config.yaml
n_layer: 12
d_model: 768
n_head: 6
n_kv_head: 6
head_dim: 128
d_mlp: 1536
vocab_size: 50257
activation: "geglu"
norm: "rmsnorm"
norm_place: "pre"
norm_eps: 1e-06
positions: "rope"
rope_base: 12900.0
rope_fraction: 1.0
qk_norm: false
attn_scale: 0.0884
bias: "none"
tie_embeddings: true
parallel_block: false
init: "normal"
init_std_qkv: 0.0266
init_std_o: 0.0
init_std_up: 0.0266
init_std_down: 0.0
optimizer: "muon_variant"
lr: 0.00191
lr_mult_o: 4.0
beta1: 0.93
lr_head: 0.00466
grad_clip: 1.0
warmup_steps: 200
schedule: "wsd"
decay_fraction: 1.0
decay_shape: "pow"
final_lr_fraction: 0.0
batch_tokens: 131072
seq_len: 1024
doc_mask: true
train_tokens: 875300000
steps: 6679
dataset: "wikipedia_en"
Each number is 50 + 10 x the weight over the matrix's rms, rounded and kept within 0 to 99. Layers, rows and columns count from 0.

# layer 4 attention key, 768x768, rms 0.0491, rows 310-328, columns 0-191
35 65 47 57 48 61 43 48 49 29 62 65 50 35 68 42 40 51 62 55 39 44 51 58 36 57 46 56 54 64 53 53 44 48 45 50 69 47 45 37 52 39 49 56 30 51 63 39 42 59 58 57 45 32 66 59 51 54 33 27 47 60 51 36 66 38 63 46 50 53 29 42 50 65 52 47 50 40 38 46 45 54 52 49 59 28 54 38 52 41 66 50 67 60 36 41 37 41 22 64 52 73 42 29 52 43 56 60 62 54 37 42 25 77 45 59 70 33 45 43 61 46 59 39 60 64 50 53 65 55 55 45 43 25 46 33 42 47 54 55 53 50 55 65 53 65 58 50 40 41 46 49 75 49 45 57 42 41 53 60 55 72 49 45 64 52 54 49 35 38 60 73 57 65 80 55 39 53 19 41 39 46 43 34 32 29 69 35 47 61 36 48
44 57 39 51 62 61 44 57 44 29 46 58 55 38 58 41 56 58 47 56 50 44 68 56 57 60 50 43 50 56 53 37 43 44 58 67 51 53 56 39 66 40 62 52 46 37 55 63 59 59 40 49 44 21 64 43 57 52 48 48 49 46 45 50 53 35 59 42 50 60 21 47 64 22 71 46 43 33 48 42 65 54 40 38 42 31 38 50 51 43 46 51 61 49 65 41 42 45 31 59 54 39 62 39 78 27 47 65 57 33 50 48 64 55 70 59 41 47 47 68 34 53 44 57 38 45 45 41 61 51 66 56 51 51 64 50 44 48 38 52 41 51 41 48 52 51 63 45 46 45 42 54 42 39 39 50 42 64 56 49 36 60 57 51 55 46 49 54 38 64 30 66 66 47 59 53 51 45 64 47 36 36 53 32 60 61 38 48 45 36 37 47
53 35 42 28 56 44 55 56 55 27 60 47 41 53 45 43 52 45 69 47 55 40 59 48 46 54 44 46 39 50 55 45 39 37 68 45 40 62 50 51 57 45 52 49 46 49 34 65 43 58 56 54 62 54 64 50 40 52 57 39 34 43 61 33 38 49 65 32 70 57 64 56 54 62 44 52 55 69 32 40 65 42 49 43 64 57 51 40 54 64 51 39 65 35 40 70 34 58 24 38 74 53 39 43 56 43 37 52 51 41 44 69 38 48 57 48 43 41 66 72 40 63 61 31 49 42 67 46 55 44 43 59 54 32 45 48 57 39 30 55 48 47 61 36 51 47 55 59 65 57 52 58 54 59 48 61 46 53 60 64 54 56 59 45 40 52 56 45 50 39 58 51 48 38 47 49 28 28 39 56 65 39 59 48 51 58 54 44 35 44 48 40
61 41 49 63 61 48 57 64 45 42 42 46 56 72 46 42 53 53 63 51 28 41 74 62 69 52 64 67 58 56 44 45 34 53 53 57 49 48 42 46 45 43 62 44 48 47 52 39 49 61 55 46 37 28 48 37 59 68 53 39 44 41 59 37 51 42 39 59 54 55 30 43 47 31 53 57 52 43 60 49 67 42 48 54 61 62 64 51 32 43 35 40 52 29 54 57 73 55 43 49 43 49 36 58 41 47 46 40 52 54 54 46 76 45 49 65 53 29 38 43 51 61 36 57 49 31 53 44 67 34 45 41 51 58 76 42 42 48 67 62 58 44 40 63 56 59 44 52 37 50 45 50 41 43 59 66 52 57 48 53 47 37 75 90 68 36 59 33 40 51 55 77 47 44 53 40 61 59 59 57 30 50 36 54 41 54 67 32 52 47 44 52
33 29 61 63 56 36 68 36 42 39 68 37 50 39 40 60 40 34 62 51 30 51 59 62 41 57 52 57 56 48 46 68 60 41 39 58 32 44 40 60 57 51 59 59 46 61 50 56 44 49 34 40 44 14 33 37 47 50 35 51 67 53 42 38 47 52 46 55 66 79 53 60 55 81 49 40 39 41 44 60 45 59 40 42 58 60 57 66 66 53 43 42 52 58 63 55 36 58 45 52 49 58 48 47 42 41 69 59 50 32 67 47 44 57 48 35 50 40 50 65 53 30 57 27 62 51 49 47 46 50 52 58 53 44 35 61 68 47 41 58 32 48 49 49 45 49 47 40 42 51 31 55 70 58 51 35 56 58 36 51 57 52 56 47 42 56 46 52 55 34 49 65 56 59 44 50 49 45 49 35 44 49 54 51 60 38 29 56 53 48 66 30
56 48 29 51 63 48 59 69 50 50 45 58 39 61 43 49 29 42 39 52 57 40 69 46 46 59 70 52 39 57 46 47 47 40 39 62 58 41 38 58 57 41 30 53 47 60 50 43 43 47 57 32 46 45 45 63 49 42 49 57 52 52 51 55 57 55 50 58 59 64 25 53 50 37 46 65 55 51 55 72 44 37 48 70 42 44 37 37 58 57 22 65 54 48 52 73 48 68 53 39 51 51 44 44 43 50 59 56 74 68 68 55 50 47 57 51 54 62 60 52 39 57 50 35 62 44 43 47 34 52 53 45 49 56 60 51 31 59 44 61 52 58 55 59 39 59 66 45 59 61 66 58 46 48 51 56 54 43 54 39 58 40 58 44 51 36 55 48 63 40 38 44 45 56 62 68 50 37 60 58 55 52 35 51 42 51 54 47 52 45 24 54
57 54 44 55 44 33 62 56 51 48 40 55 61 62 62 49 37 52 44 34 63 71 53 39 53 40 53 51 57 47 52 57 21 43 61 48 48 59 52 56 59 49 48 64 31 48 53 66 68 50 49 37 47 45 65 56 40 38 61 46 43 52 37 57 68 46 67 56 42 40 35 47 34 45 63 55 49 53 42 46 46 45 52 44 48 40 31 42 45 35 62 58 58 53 37 63 53 54 50 30 66 51 58 59 52 43 46 32 36 57 57 60 47 32 49 40 52 51 67 48 56 49 61 46 47 31 41 64 41 35 50 30 54 60 53 51 44 56 47 26 33 54 61 41 52 50 61 50 67 49 28 62 50 56 34 66 45 59 53 35 40 44 52 57 59 27 73 64 42 66 56 47 41 49 62 46 44 42 42 54 51 50 39 66 42 47 51 59 53 49 56 39
46 56 69 64 49 42 40 52 58 44 41 61 44 44 70 79 45 58 44 58 32 46 54 55 57 48 47 40 56 56 52 60 71 62 67 65 46 59 46 62 51 55 55 29 37 38 59 52 28 56 49 47 51 58 56 73 33 53 55 52 42 50 53 52 43 50 51 53 41 49 37 45 68 39 54 41 51 54 52 21 39 60 53 46 29 41 45 54 65 32 54 43 57 62 43 62 57 66 65 49 52 57 65 53 43 62 45 50 53 38 52 58 53 51 39 62 48 43 44 56 61 48 66 41 64 42 36 54 40 59 45 50 56 40 58 44 64 63 52 38 38 65 76 60 39 56 54 56 46 64 46 57 38 50 49 35 51 42 71 50 21 55 54 42 66 63 60 47 53 20 30 52 59 62 51 53 46 37 52 51 51 61 37 65 56 49 41 33 26 64 50 44
55 58 41 62 58 51 45 62 43 55 47 46 50 58 54 58 35 30 57 37 38 66 49 49 65 39 56 57 34 37 60 56 56 68 50 50 48 64 73 46 39 41 43 40 42 35 49 45 33 62 52 45 60 47 51 62 50 47 50 52 59 30 48 44 65 44 51 48 56 47 55 73 62 47 67 49 35 48 52 72 33 60 46 52 53 66 66 39 35 36 57 53 45 55 55 49 43 47 56 42 46 66 24 44 38 37 59 36 57 55 53 62 43 67 57 57 46 47 40 47 57 56 52 42 48 52 40 48 68 43 46 60 49 66 41 50 64 44 42 41 67 58 42 52 48 52 31 49 34 50 57 58 55 56 53 36 46 63 46 41 57 44 68 58 45 61 44 61 57 54 22 51 60 76 51 66 36 51 63 44 63 69 46 49 51 62 42 45 55 56 52 45
51 47 49 36 46 46 26 39 45 29 46 52 27 66 45 56 44 62 57 36 46 56 42 39 58 42 46 70 65 34 42 39 50 33 49 57 48 60 34 49 53 42 53 53 62 55 41 60 33 51 54 62 33 48 58 68 58 52 47 48 51 49 46 53 51 55 43 66 40 58 49 53 53 48 45 31 36 47 53 49 59 38 59 47 55 41 58 45 55 54 61 61 48 45 60 59 34 61 59 54 60 55 42 32 28 70 53 36 48 31 32 43 46 43 64 51 63 55 60 41 48 45 30 57 36 32 59 60 49 43 33 44 58 74 57 58 30 42 49 54 39 52 37 46 58 57 50 51 40 39 53 64 55 52 55 45 54 33 49 56 56 52 50 59 39 58 41 53 59 62 54 53 56 47 56 39 29 37 53 51 52 53 32 41 72 40 57 56 57 57 44 66
53 43 46 50 46 45 51 32 36 57 52 42 48 54 37 32 61 51 55 54 43 69 56 42 46 45 40 56 54 47 54 43 40 52 36 37 47 45 48 40 57 59 51 50 39 50 50 58 42 57 44 62 50 48 51 39 59 45 53 56 48 59 58 63 49 53 56 47 54 54 59 44 47 49 42 60 49 48 41 57 31 28 29 56 42 53 36 63 35 57 57 49 65 43 45 38 51 42 46 62 64 68 56 56 57 65 60 47 41 52 51 57 37 42 64 62 52 45 50 65 54 58 60 40 55 55 53 52 49 58 53 56 28 41 45 44 50 53 50 33 50 40 51 54 58 33 52 44 50 33 58 64 52 50 59 51 41 34 41 42 50 47 52 60 51 59 42 52 52 57 44 48 67 55 47 49 52 45 57 35 53 46 46 66 49 57 47 43 51 41 51 42
61 48 67 67 44 52 59 62 46 51 48 62 37 54 40 53 57 53 55 45 52 66 61 33 51 31 48 56 51 52 35 60 48 52 46 46 57 52 49 30 56 53 45 51 40 58 48 47 42 57 54 43 56 34 56 43 45 52 61 66 44 55 51 49 32 45 40 48 51 42 45 55 50 48 52 45 61 34 70 47 54 50 42 37 63 66 48 43 41 54 47 37 46 56 74 58 48 59 47 42 53 42 65 46 34 45 58 48 45 49 55 44 52 55 53 48 67 54 56 45 60 54 42 38 47 54 44 51 54 58 57 56 39 46 61 56 56 58 62 42 50 36 57 46 52 34 52 49 40 47 53 65 59 26 58 57 50 58 67 55 54 58 53 59 59 62 48 61 33 40 35 46 55 64 47 53 50 51 37 57 47 48 60 52 38 51 46 61 44 36 60 47
44 57 49 51 55 44 50 46 59 51 55 58 53 48 45 48 51 47 51 50 40 48 41 74 50 62 48 50 32 58 56 51 47 64 42 42 50 45 55 51 37 68 63 54 52 62 36 48 68 59 45 50 40 59 52 47 44 60 48 45 57 53 51 40 56 51 42 66 61 36 44 54 54 53 53 34 54 50 50 68 57 56 39 40 53 47 37 59 46 53 44 50 52 68 61 55 53 60 44 53 44 42 65 72 36 54 45 42 63 39 55 43 56 66 53 48 53 63 43 42 47 57 52 46 54 47 47 57 61 57 50 50 50 47 39 59 63 41 42 47 54 52 37 50 58 49 47 45 39 58 40 48 44 38 50 59 52 50 44 41 56 47 45 65 48 39 64 36 43 44 57 54 56 50 38 57 53 63 38 55 44 41 79 55 43 56 58 37 42 65 48 37
64 55 47 56 44 52 52 57 50 62 52 44 40 57 61 50 59 43 48 42 38 45 49 64 61 46 47 47 43 55 44 49 51 43 50 60 46 43 50 46 47 37 54 39 60 44 53 57 59 72 56 40 41 57 48 53 48 60 52 61 46 52 56 53 39 47 52 62 40 56 51 37 56 49 56 50 26 46 43 32 49 50 59 45 68 57 45 50 35 60 58 64 56 62 45 44 50 41 49 74 49 50 47 32 52 47 28 54 47 44 54 35 52 51 31 56 48 66 46 37 50 49 45 46 32 37 35 54 58 59 44 64 46 51 51 43 44 54 62 50 52 44 37 51 61 69 50 37 70 58 52 46 28 53 43 36 47 52 40 53 66 42 51 65 59 46 46 54 57 46 56 51 50 66 55 47 31 44 46 60 60 57 52 56 55 38 56 59 50 57 54 59
36 44 32 26 58 58 51 56 45 52 43 37 51 55 36 45 52 53 48 53 47 49 41 46 28 54 49 55 36 58 49 37 50 54 48 59 41 59 55 52 53 43 46 48 41 53 68 52 41 50 54 53 51 45 49 38 35 50 56 53 27 41 49 66 58 48 48 31 45 52 47 60 52 64 40 66 50 46 42 50 59 47 39 50 43 66 52 74 64 76 44 50 59 74 54 40 49 29 55 55 64 36 58 53 44 54 77 45 60 33 60 65 44 56 41 40 44 48 45 44 46 46 65 59 60 50 56 62 58 55 54 52 32 49 57 38 47 47 63 49 41 48 62 35 53 53 46 42 45 44 54 64 55 39 48 57 55 45 65 37 52 53 51 51 55 57 45 47 46 41 71 53 42 48 39 48 44 51 52 27 54 43 70 73 39 56 31 42 48 45 47 59
54 59 55 44 36 63 53 46 43 49 53 59 59 48 49 36 48 53 63 30 60 53 46 31 44 42 52 63 46 64 47 59 42 45 61 49 65 33 54 28 42 49 48 51 60 48 52 47 63 47 45 49 45 51 60 55 38 55 49 53 34 43 48 59 46 48 55 41 61 25 52 68 49 50 68 51 62 68 55 38 36 48 52 39 69 49 58 52 44 38 54 43 53 44 55 59 41 41 45 46 61 39 45 70 40 56 72 42 50 68 52 45 57 40 65 52 45 42 54 46 62 47 56 62 41 29 62 48 64 35 49 57 44 36 64 48 51 60 44 39 53 58 54 44 61 62 50 54 36 48 70 36 46 50 32 57 63 51 53 51 46 46 43 37 46 54 50 58 57 52 50 54 49 62 53 64 55 24 47 37 62 46 61 49 61 51 49 47 58 53 67 45
56 45 36 50 33 45 45 48 57 68 50 46 50 63 53 50 43 40 36 64 50 52 51 56 53 57 70 47 50 45 53 47 49 78 38 59 56 42 33 54 45 47 50 56 47 46 52 57 65 64 40 47 47 60 35 53 72 59 59 49 57 21 55 51 51 52 52 49 64 52 40 40 55 41 41 51 41 64 41 51 50 43 43 38 50 59 36 40 54 40 46 59 54 60 58 55 45 59 38 45 54 54 47 50 47 27 47 45 48 37 36 35 34 52 46 56 69 67 48 45 51 55 50 49 61 69 56 38 38 54 80 55 43 52 64 53 70 57 74 43 45 56 40 53 36 52 44 47 53 32 45 56 61 59 61 62 40 66 55 48 49 48 50 55 62 52 50 47 49 44 42 63 57 56 54 34 40 44 50 37 33 59 48 46 53 55 77 47 56 38 38 52
46 52 61 54 49 44 62 51 63 41 40 60 58 53 53 54 47 54 46 42 56 39 55 38 42 46 65 49 41 41 44 46 58 54 27 61 55 43 58 50 49 47 41 60 47 46 60 42 37 29 65 50 45 25 40 62 34 53 36 53 37 40 53 52 66 51 41 59 33 61 30 58 40 52 45 71 63 49 54 45 51 47 55 57 55 37 50 49 53 41 34 44 56 49 48 56 49 48 43 51 53 39 33 41 39 60 60 48 43 58 50 63 35 35 46 64 37 45 21 44 55 41 65 48 43 43 36 69 56 55 57 42 48 52 31 68 52 43 42 47 65 46 48 57 46 52 44 47 47 34 53 52 45 35 49 40 77 47 67 55 41 40 40 50 43 65 45 48 58 50 44 67 61 56 52 49 47 50 44 61 56 47 26 54 39 41 46 56 47 60 53 36
54 64 57 57 51 45 67 43 59 35 34 48 50 54 46 45 45 50 63 54 51 76 41 45 31 22 40 48 49 62 41 45 55 54 51 46 44 47 38 48 61 38 43 45 53 46 62 53 37 36 42 52 49 46 50 62 29 53 50 41 58 42 59 63 33 42 54 56 69 45 59 54 59 52 54 51 46 55 65 37 50 55 42 49 61 59 44 60 48 47 49 57 46 66 44 55 35 38 49 46 39 56 40 43 46 35 39 71 52 68 49 67 44 58 61 50 52 46 44 61 52 46 49 48 62 36 64 60 58 43 44 62 61 61 53 51 56 53 50 54 48 45 40 34 54 46 65 63 43 59 52 46 65 45 48 51 52 50 68 58 60 73 49 36 46 51 45 48 50 31 55 44 63 57 53 43 55 44 55 49 50 60 52 54 66 42 48 41 62 56 57 33
# layer 4 attention query, 768x768, rms 0.0487, rows 311-328, columns 0-191
70 51 63 55 39 34 33 48 62 55 52 40 50 47 63 53 47 52 53 47 59 57 56 41 55 69 36 48 52 62 47 53 54 64 50 40 53 44 52 52 51 65 39 49 42 43 51 58 46 53 54 53 47 71 59 57 68 67 49 44 48 68 42 48 48 66 41 46 44 48 30 52 55 37 40 67 58 39 48 51 47 48 63 52 43 54 44 46 50 63 59 41 26 54 29 48 65 47 57 48 38 57 48 46 38 29 57 33 55 58 41 36 41 44 56 60 49 42 57 48 50 55 55 48 62 39 56 44 72 43 51 40 45 43 30 58 60 50 55 49 49 47 31 59 57 57 46 44 60 39 59 42 52 32 53 52 48 56 56 42 56 60 60 43 50 57 65 50 51 48 49 55 58 75 44 48 59 54 38 43 39 55 46 44 41 68 52 55 50 43 32 53
47 37 55 49 51 42 62 44 62 71 33 41 52 63 40 51 58 40 43 50 50 40 39 39 45 56 29 46 68 45 47 35 44 56 52 56 56 52 80 68 30 37 46 40 45 46 60 38 67 63 39 50 42 46 53 35 43 59 44 46 55 55 43 46 44 63 40 41 32 40 60 38 40 54 60 55 42 50 56 63 37 49 58 29 43 35 60 45 51 58 76 44 43 35 24 51 42 55 69 62 39 51 58 50 43 48 49 38 31 55 72 55 59 45 50 46 53 51 44 44 54 30 48 59 45 69 51 39 53 50 42 50 58 75 62 47 57 50 36 62 67 48 66 59 46 50 49 53 66 38 25 53 53 51 57 45 42 45 50 34 42 57 36 58 49 60 50 52 46 37 52 37 60 49 60 43 48 49 38 52 54 41 39 40 51 56 44 37 41 50 29 38
43 71 53 37 57 56 48 29 70 46 59 64 50 39 53 27 48 48 42 35 46 51 43 53 58 49 53 60 44 50 54 37 62 54 55 47 52 44 62 50 52 47 26 69 30 34 44 43 48 58 63 57 38 38 57 65 55 65 49 57 54 43 53 26 55 42 45 33 46 49 39 59 64 48 61 45 39 54 45 64 51 61 60 46 27 42 50 55 54 57 64 46 59 58 38 48 39 47 61 49 65 44 47 50 61 42 37 41 49 47 55 44 38 55 46 59 55 56 56 63 56 59 50 36 54 44 55 53 52 37 40 34 53 52 50 35 36 47 52 55 43 70 51 60 43 46 49 60 56 61 50 61 50 51 57 55 62 68 51 67 66 52 68 55 31 60 50 43 71 66 34 57 46 48 41 62 53 43 38 33 76 54 37 63 22 67 34 80 54 42 61 53
57 61 52 44 51 42 41 55 64 55 48 48 46 46 63 58 48 63 57 50 51 65 59 35 44 54 44 50 54 67 63 41 46 54 49 55 47 67 45 52 65 63 48 60 50 39 57 63 53 33 69 52 52 58 48 47 46 82 60 48 56 48 67 41 41 43 54 50 51 51 62 63 40 39 51 66 53 32 31 61 50 40 42 40 65 50 54 62 80 46 65 47 52 47 57 41 38 54 30 43 55 42 64 51 47 55 67 63 43 74 42 49 68 57 54 48 53 49 42 42 53 46 58 44 74 42 36 36 63 43 52 69 45 75 46 59 33 58 45 53 64 63 39 45 46 41 44 60 43 40 40 38 71 55 47 46 57 37 34 17 39 44 35 48 31 31 47 53 55 38 50 58 73 60 28 28 40 46 36 69 49 36 72 42 64 36 70 56 51 56 48 57
53 63 65 52 45 45 47 39 43 50 53 67 42 56 62 59 73 56 39 51 40 49 48 29 42 35 34 54 48 31 63 62 65 49 55 51 42 54 66 35 71 73 68 52 47 67 55 66 29 39 46 66 56 64 49 61 56 51 52 50 48 53 32 42 61 31 43 58 49 53 49 56 63 33 56 77 60 43 57 58 47 59 34 44 63 42 66 56 43 50 45 34 44 36 39 48 45 25 40 45 55 49 45 53 49 37 40 60 43 39 43 41 65 48 47 60 41 48 61 27 53 39 47 44 66 45 52 51 69 42 20 66 51 59 60 50 53 47 45 37 55 55 46 49 48 53 39 45 45 44 58 36 64 63 38 41 51 57 56 68 40 70 54 54 45 78 26 62 42 50 37 62 45 49 49 53 23 47 40 42 52 53 49 41 38 59 37 15 51 62 62 29
61 39 37 62 18 71 47 46 55 48 56 41 42 52 43 35 61 35 54 60 55 80 56 45 61 62 40 34 71 29 74 50 63 36 47 43 58 45 59 60 41 60 51 32 37 68 59 33 42 37 52 63 35 30 27 36 34 42 48 49 43 71 53 46 53 45 45 59 47 55 45 50 46 55 70 47 52 57 71 35 51 57 60 41 47 47 57 64 50 52 76 56 53 43 34 72 70 49 58 62 66 63 34 54 37 39 36 59 62 62 38 23 63 43 51 46 49 46 54 55 59 37 40 60 34 65 65 57 51 46 65 60 43 37 38 68 63 52 47 56 60 66 52 30 50 49 45 53 43 44 57 34 55 44 38 59 44 32 55 52 31 56 43 54 63 45 46 39 50 32 72 45 35 58 42 49 29 53 59 52 51 69 70 54 53 55 33 45 55 46 52 54
43 60 47 50 54 30 28 48 36 39 40 40 64 49 43 42 36 48 55 71 71 50 53 44 51 69 46 46 76 50 52 42 57 35 51 56 67 42 27 57 49 63 44 51 46 51 55 60 41 52 38 64 49 44 45 23 44 40 43 34 43 34 61 45 60 47 46 34 50 38 37 53 58 50 59 28 58 58 68 50 65 46 66 63 49 53 35 28 60 53 44 50 42 53 35 25 48 50 55 66 58 38 42 54 68 50 47 57 51 86 60 32 54 61 60 36 51 39 30 54 45 51 38 65 65 48 52 46 42 72 51 43 53 67 50 39 53 50 46 61 35 61 43 54 58 57 63 73 57 64 50 43 49 38 45 64 44 45 37 47 36 48 36 52 47 45 47 56 31 48 50 66 43 52 61 49 62 53 72 50 56 31 66 36 48 61 40 51 60 50 44 77
51 48 56 36 64 43 55 54 60 56 78 52 53 45 42 47 31 46 53 56 42 74 53 26 44 50 32 58 45 53 55 53 63 37 41 61 36 52 45 55 61 69 55 52 36 52 46 64 35 32 39 47 45 49 48 42 49 52 47 44 57 61 52 33 41 59 58 49 44 51 48 38 30 54 51 38 49 56 56 63 70 39 61 38 49 55 65 57 64 39 78 51 49 68 38 46 70 51 52 53 77 61 57 57 45 71 47 49 50 44 26 52 71 59 52 40 42 41 47 50 50 47 53 57 51 45 62 48 53 46 45 39 41 33 55 39 17 46 36 42 46 30 66 42 44 47 31 34 63 53 52 38 59 57 55 30 51 61 38 63 62 46 56 61 52 48 63 57 58 58 33 40 39 57 59 44 46 36 43 43 55 39 45 42 27 44 62 56 67 53 43 41
65 56 44 46 58 51 35 44 52 64 54 69 46 66 48 60 44 48 57 52 63 46 51 44 49 54 58 49 34 45 53 60 58 41 40 43 57 53 52 46 57 50 36 60 66 33 47 56 50 57 55 34 63 49 28 42 41 59 37 58 57 59 45 58 53 47 44 46 61 57 60 62 38 32 53 50 60 54 51 39 49 50 31 31 43 59 59 51 41 65 42 56 63 39 31 67 44 49 28 71 27 69 48 41 45 60 45 42 57 57 53 42 64 53 58 60 41 42 77 63 68 55 41 26 49 56 75 34 54 37 45 58 57 37 41 52 37 50 61 49 47 44 64 53 50 49 55 56 72 45 41 74 25 41 49 63 41 49 36 46 46 43 36 58 51 56 47 43 55 44 53 45 47 38 72 52 60 60 51 68 48 30 36 65 44 33 52 38 50 17 41 57
60 51 62 53 58 57 52 44 55 47 59 39 41 45 43 37 58 60 54 70 48 57 47 49 62 58 51 66 46 59 42 56 59 39 46 49 41 36 52 69 46 55 41 43 60 57 41 43 61 36 49 39 59 45 50 57 55 38 46 50 50 37 73 48 60 35 49 36 57 54 47 66 37 43 51 66 42 41 33 61 50 48 36 49 63 45 53 49 38 46 48 39 53 61 40 48 53 43 46 45 55 56 32 36 56 58 42 68 50 57 54 52 50 60 49 54 68 65 42 59 63 38 54 48 42 61 53 56 40 47 51 58 33 29 51 47 35 47 68 41 50 37 64 44 54 58 52 48 45 42 54 59 53 53 56 61 39 47 68 47 50 70 43 37 34 48 57 59 68 61 54 45 54 53 30 49 60 46 53 54 46 51 30 47 50 43 52 48 50 39 54 51
52 60 61 47 32 51 46 40 62 51 65 48 64 42 47 65 47 46 35 58 64 54 54 45 40 48 60 37 17 45 45 59 32 40 41 43 46 39 42 46 44 33 37 53 39 47 52 67 57 42 48 52 42 51 39 66 39 41 54 48 50 46 64 69 34 48 55 53 49 45 44 46 64 64 29 30 59 47 49 60 55 48 53 52 38 28 47 53 32 56 68 43 42 51 56 49 52 70 47 68 48 56 31 51 67 43 33 63 36 32 68 59 57 47 52 36 50 52 46 44 41 50 54 48 53 55 74 29 44 48 47 27 69 65 43 39 51 46 55 41 61 68 66 53 40 53 51 71 70 62 39 65 55 51 47 63 45 55 35 60 50 48 39 49 53 52 54 55 55 39 53 43 49 55 51 57 64 47 41 44 64 52 50 71 58 37 50 66 54 44 40 64
50 54 42 53 51 51 61 57 45 58 34 53 58 46 52 55 49 57 40 36 64 43 66 32 38 52 47 46 28 50 68 43 51 53 59 52 56 57 30 44 63 36 59 54 62 49 62 54 59 61 65 51 55 44 58 39 57 66 59 63 59 63 37 57 70 52 40 49 32 86 51 51 37 49 54 68 28 55 52 47 45 43 42 41 52 56 45 49 45 43 38 45 39 41 58 58 40 48 36 53 62 41 38 43 54 64 50 50 64 45 34 44 56 29 28 43 38 51 45 31 52 65 59 54 34 45 43 51 32 53 44 52 63 51 53 60 52 43 49 62 50 57 36 57 43 32 55 54 35 59 52 58 41 56 60 56 40 56 41 43 42 61 58 59 53 50 45 57 58 40 57 50 63 50 48 41 54 51 51 36 40 51 59 43 44 52 37 51 50 26 48 43
42 57 45 54 58 43 46 38 62 47 54 56 54 53 38 46 40 50 40 40 54 46 45 62 47 48 62 40 47 55 37 55 49 52 52 58 48 47 41 67 43 43 47 38 34 45 55 49 42 59 42 38 46 57 45 50 63 62 55 66 70 58 70 46 64 41 39 71 45 32 67 55 49 57 43 60 58 46 64 37 44 74 48 58 53 58 31 32 49 48 42 56 59 62 52 52 33 51 35 47 58 56 49 48 35 58 70 33 54 60 40 41 53 57 38 60 65 47 51 44 58 44 38 53 62 48 51 54 40 44 39 48 35 59 56 50 42 52 49 59 59 53 59 34 53 50 41 45 34 53 55 52 55 58 49 34 53 33 48 53 56 54 52 59 40 50 48 56 58 38 36 63 60 64 52 36 42 53 60 54 43 50 45 43 71 61 50 38 34 72 52 53
51 60 49 61 55 46 39 42 64 39 58 42 54 51 64 46 59 50 47 43 42 55 47 53 47 64 54 54 38 50 43 60 50 52 67 55 31 55 63 50 34 59 63 52 58 52 32 57 58 62 37 53 61 49 57 57 48 54 54 64 53 45 59 56 53 41 53 69 36 57 48 42 58 44 51 27 48 44 48 39 60 54 47 57 49 46 63 64 49 42 55 60 61 61 61 42 41 50 53 57 44 42 62 53 42 38 53 58 47 62 43 57 56 39 59 39 47 51 49 51 57 57 47 55 59 49 36 38 50 54 59 53 42 42 33 46 51 48 39 47 25 55 58 46 46 58 52 51 54 57 31 46 54 45 49 53 35 64 32 34 53 62 46 56 37 55 60 55 58 64 62 32 67 58 30 59 60 47 53 53 53 63 66 43 42 37 53 45 49 51 53 39
58 48 62 49 49 55 56 56 57 50 64 48 50 57 51 36 39 41 60 70 62 51 62 46 47 55 49 52 52 50 53 58 41 48 47 63 43 49 43 49 35 47 62 52 70 64 64 53 51 36 44 50 54 66 51 43 71 45 51 50 53 54 62 65 46 58 56 63 57 47 53 40 55 28 35 51 38 50 61 59 41 55 56 52 37 42 61 40 63 59 46 37 34 54 54 53 62 51 44 50 52 40 68 44 36 57 74 68 49 53 46 52 34 52 54 54 47 39 30 37 40 56 47 38 37 51 66 32 53 43 53 39 46 46 46 51 51 51 39 47 68 57 58 51 38 46 59 44 48 61 61 37 45 36 49 52 59 49 33 50 47 44 43 63 42 50 69 57 59 59 35 36 50 42 58 51 58 61 55 52 61 39 39 29 55 50 66 58 49 47 47 55
49 40 58 35 42 58 64 55 53 40 52 47 51 48 71 58 49 58 59 50 52 28 39 40 34 57 45 47 50 34 53 37 40 66 45 40 56 57 52 38 39 44 61 66 56 48 45 62 40 57 66 51 52 47 51 59 70 49 52 44 43 41 47 29 53 48 51 43 64 69 45 47 55 54 39 46 45 44 38 44 43 41 50 46 48 35 65 57 49 40 52 56 51 58 58 48 56 38 53 58 56 52 64 45 50 51 52 56 36 41 44 51 36 38 51 39 53 33 49 50 46 66 67 39 44 52 38 53 40 50 58 68 50 32 40 69 44 51 36 39 21 35 39 31 37 42 36 48 52 53 39 34 34 52 52 59 55 58 52 55 37 44 51 46 59 38 57 33 49 57 64 47 59 47 61 53 55 60 57 49 58 39 45 53 43 38 38 76 51 45 59 38
39 54 45 52 48 51 69 52 36 47 35 50 57 47 40 55 51 58 65 45 35 59 44 41 51 57 30 31 57 31 29 64 49 47 49 42 30 80 45 51 48 62 38 53 59 69 60 51 49 66 44 56 50 48 43 51 54 36 43 45 66 54 55 50 53 54 54 55 54 52 74 49 37 51 36 50 56 48 35 42 51 34 60 51 48 50 50 58 63 52 43 45 58 44 57 44 54 69 41 49 49 37 52 62 26 51 55 53 45 43 39 41 53 35 48 49 44 42 57 48 60 49 50 53 53 53 63 49 53 51 32 57 44 56 68 52 60 59 36 53 49 43 49 46 58 42 40 41 61 53 49 43 74 63 51 51 43 69 38 34 61 48 48 73 42 63 45 68 46 64 43 49 59 58 53 56 51 53 74 47 51 48 49 42 57 46 39 53 56 54 48 43
46 50 58 52 50 45 30 38 65 43 64 37 54 51 58 55 47 43 47 48 38 50 64 62 43 49 62 54 52 52 53 44 43 55 33 24 58 32 47 48 38 35 48 40 45 67 58 49 57 60 52 66 61 59 59 50 38 34 42 39 52 62 43 45 36 48 46 52 55 47 42 41 41 35 57 38 49 59 49 46 29 51 45 51 49 43 46 47 40 34 47 59 54 38 56 36 46 52 56 52 49 68 59 55 67 43 62 64 43 49 48 57 39 71 36 49 57 55 54 58 46 47 47 51 39 59 34 31 47 40 59 50 46 59 51 53 50 41 53 35 52 62 36 46 40 34 50 58 59 50 46 40 52 44 53 55 45 50 44 46 51 52 56 56 36 56 35 50 59 53 37 47 48 56 50 49 82 41 36 61 51 47 24 69 53 65 42 54 50 43 48 54